Weights of a small transformer language model.
Training: a variant of Muon for these matrices, 398M tokens, 5654 steps.
Each number is 128 + 24 x the weight over its row's rms, rounded and kept within 0 to 255. Layers, rows and columns count from 0. Numbers have three digits each. The size before them is the row's rms in percent of the matrix's.

# layer 4 MLP up, 1280x320, rms 0.106, rows 1240-1279, columns 240-319
106:132146149134129153127160161117132099128136125161170144130156118146131116118109120069080126137117159109084139153156120138142144086122108148160120151107099098125113126139112124105097091111071124107164149093095159066085165133148114119120111141
109:144118135176117140176110113132113203133136072149145125123115162135068183145148164123143124150133116094149131111128111115168135157124147154131113080132131103114157101109129122125138162133123085131122120141124156091084128085138128111132125077
109:100118142109190138132121154173137118138183140108126118126152127128167138141151132108118143147179076101159215116115137088168156099126136123119168111080120091098129183147163144127121116158127124128121124078146118166167149084116144136091142101
092:098102149118133128134134158178105157154117134118127130166113104122172124090110107093118170181136125127151106133175127146152129144062132113188093131150128141136104127147143163148120104120134171105129149107150137175132112135110159156117160121
116:139151115125155132098181130144153147126164110153160141143122130084131106150141145134143126102147133153117138113177143155108085146087115156100157113139129143146130104144133149127158142174171120145095152129135175134126153144130109148112142136
098:171155177146092140100087091170065173106126067142148140166109128102106118095169140126116134155097117138144107123099144120143148121120178127127127131101087150152131123124155161115109089120131144112159081100094161151182104121133102144112160129
104:123164167145118111108132100111105116115131123092078212116135128175142132136153158132124142146150115150127146159108113154157154150120101141141129151112112099106150110210104139116128144148129115091065148137108101113097128098153145139130112139
115:118125147106149136130100132127133113131127152121159112124090126138098141138156112121086124130097190156117137098078149119113146155105150138112148105148133136193125117073155112101136126134060078180095143118158125116154096115067149149116094114
087:117128098125149112123161136107109082122131150160152125157119131167087104110150109123140096111092133163134156133104128145163093142145125122126109118168119098110122182178146089111097116154141129074152074116104104137125124086132155117146099121
099:111145129153064126138138091163096148126080151121139139154123168154105071125119134090153171164152132144108142130171144138124141169130107158117106103141083122117102165161163153130173112151081128132147117119085104120118115124157140135087109141
102:127156184112184114144152150106158139146150147160172139129106160144164123116117119135147128147148156147120112125152115117120139076071128110135104135085122130116143129202109124144137122143175123118165090112132141141112115139093136137110136111
074:100103167116187184128155159109113111106148099174122107168142123147113128150125088177168164137121134135174109125093134065136161123147110165124101130124149121187109160127145147155163192117079153163137134086092161115120115167104122123163102121
104:139147137160146124140134116112113078130101131158122181116161125133113163153064098148111143152109127139144163132111112151106102116150123144170090112129113140128128131096128107163120129139172093106127114137106118129122109165125110139128118151
107:150160139172113185134166152112142184113115139085177142133124123153130154118159144149134134108082163148130150142154082120111085144145128113141129100099141122147101141124116166092110150071132113153123080131103165117111124118108138126151147142
109:131133103146117133106156155108103140117082053106150128129095126090152098095126104132113131139147107159128142149188143132147131133104162142124127163161133140098124128145142126117134079122165166154107089166114133125149146135111132134118114120
112:132149125136143145111125130147159130151096143115132109148138150081119155142136104140112097125141117113124175137138124131131082125144150108101140141076149149128126133150169153119154100157153149133182151158096113082160070111133152106127142137
113:110149118081146176090135117146122115108161131142114092132133122110125090131107137144108104151130140098115135146089164134149080133098137095104130144116123110119123143126108080153140076087157149192146126180133114117129122121145153146117142148
119:104156119128111135149135134128139191149136116145107117139150109123152144152112167131122149127154114153115135143097153114119167120102153096138143120061087103115134140101152150104138125157118144113180102132134123153140114116139123121111167123
093:122144142164124174144110126110157129135115107092129091145148110133157125112057141113093136167118147180105080103108138115140170109128123136083132165100111118129138108138113125123132136121084114112142156138128130131151141114126108111161181137
114:091173165149167170101135146139148144159111140153141139123130140127136108140095118113124081150115128116108108121115117125115116162126153132131153131102108161111164156137078136146100084113132107146161135129118146157109134091134131174154115162
123:130119109146110113127103113071130134131130139121159143170171151104141149157130157132202136130124109096167110111153136138144113135130097099106174187097146129128144152108110151134124124100140157139125163089129168146139150096114078117133099099
099:145150141132145132106097120124106153115143137136119123154096118124080133172144178141143105142093113086093102143132107146131185125163147170121114120109144114143067131170151132153171082120139105124118129181106119066121108135128101122134157115
125:102114135144136102107156128124108149124115121124129138139117132133158158138123163151134111135140177132144121108127175169118124135084124103117133142146130165142164134148127120100141146146108129130099194141127092139112115113098147102104097155
058:145088136132164093120175141081108108100122092153119099149150105119095137143088124139169087121160122117113134114100124170095123177126148131166121104109097094135120095114128149159144139120110105137116079088110152131094164129116097119139154105
069:108100126102128145154110122137130103122123174110133117132135118122131142147081144143114121124106129104157189080150117115130104121165192131133146179150131174126179148134136137135142164116119148086086126128175148146120162127143156155094121127
102:160164129151184141113113093113137133142100119117118156091109091128145169103153084180085107119100134101151175140139080090115128117136126147102127129098129088113115164125086124115089122103167168118164132109110122131129135176086134135163117144
117:111122194101148112165172125126107140131158133119115153108125126154174177128121123100069158160168146083150096141161136128127123119125135098135125150132191083183132137152138153093146105113096117144120168163139086136146115112101181136098111141
103:131135124189100144117090108137158117130121146107122111101148100089136137099114086133135111089209129088106111129159152136116134143130080161137157119148179112149139092097143116125185137110145125146141132105132109130145161096097093125170112137
106:119135099125115081118127113117108111112117168163165170135110143107109077119154117129114100132124170139108147132169125190126114113108112162138172111154117125127130135132122109117118112128110141182103163093092158136127102132141180116128130139
103:125175158112149096104139116141107160166111131123111100179109145108124136087131132112139097085149146138101112112110140130083089119120073078159150147158154109153102115098149142106154110114160158103161131177121124089183120121096158164107138127
088:120162137140124138169138151122162122147099117094091121110137114175125083131162171125134084104058109097131128152141114110136144155131138143159095141154137117151130133062133120133115129142162099108134099156120130155158103126106104124139158115
106:138098117109110088129120082156096136092104128158141135140139150125117112135079149118129127126112134161136089132140135082136072131126167132096113149154097110113094148129159136121154092087106118148153145115095126129118162142142100129092131117
099:129133145116098138133168067117132141158146117127120129118136122130153115132165129155141108129125142151145106128120127133127185132189175158132102122146147153139171124084150100120130129151106124122129113152133167161146140156092118103101164084
093:114084162140153118116140135124138137126081107186086096110129124167103126111109114158149116097159111127162138149151143122101090117164122061103150128118110159128128138149146104160116145154152172116096137125110105107159129146123123127101134140
096:111138162145153113137164138162084145147120120156135165132108124155151148119102116118116166124150090094128133139134104135173181089120061135141121124144129099142170192122097143110135146129103146103132139126095147136140144102119143120113189142
108:184152074118116132168108152086155129079141168134161071097125136134151126163119114127121087087096121141147162098114111116110129122113088118130142162165104146163110126126092118102167150152075141173108107101122156141152154125115145146097117149
092:162152178139159163153114123121168134189133093109147163095125162138134150128158134137131116124155126139146114139193132103136126133100134126147098137102137117124123087102102121131125112167098083120115126080140098135084123101109133102100116090
102:092159119094161150094111155130104149084174182139110133134171127139145106081142137088114127129174176131145149117124147117167132145124116134121149112123151126149170133131121105169104138176070098103147069101138135100142140112118167181160105122
099:164190095140135167110116150102138117148116151147132157145182168131126144120065128107131137163121133140130160113121123133097147145125138103105135113138117115155107130099135087180092147118120148152136103128172107118100134147135094162126097135
108:127150115152152135107114110119192138149124154121146169130109131140064121124148094113110128125111135196152167127120101127116147176066134131086136147142128131128133156126083128139154058126129139122125128167141131098137105148164132159113172124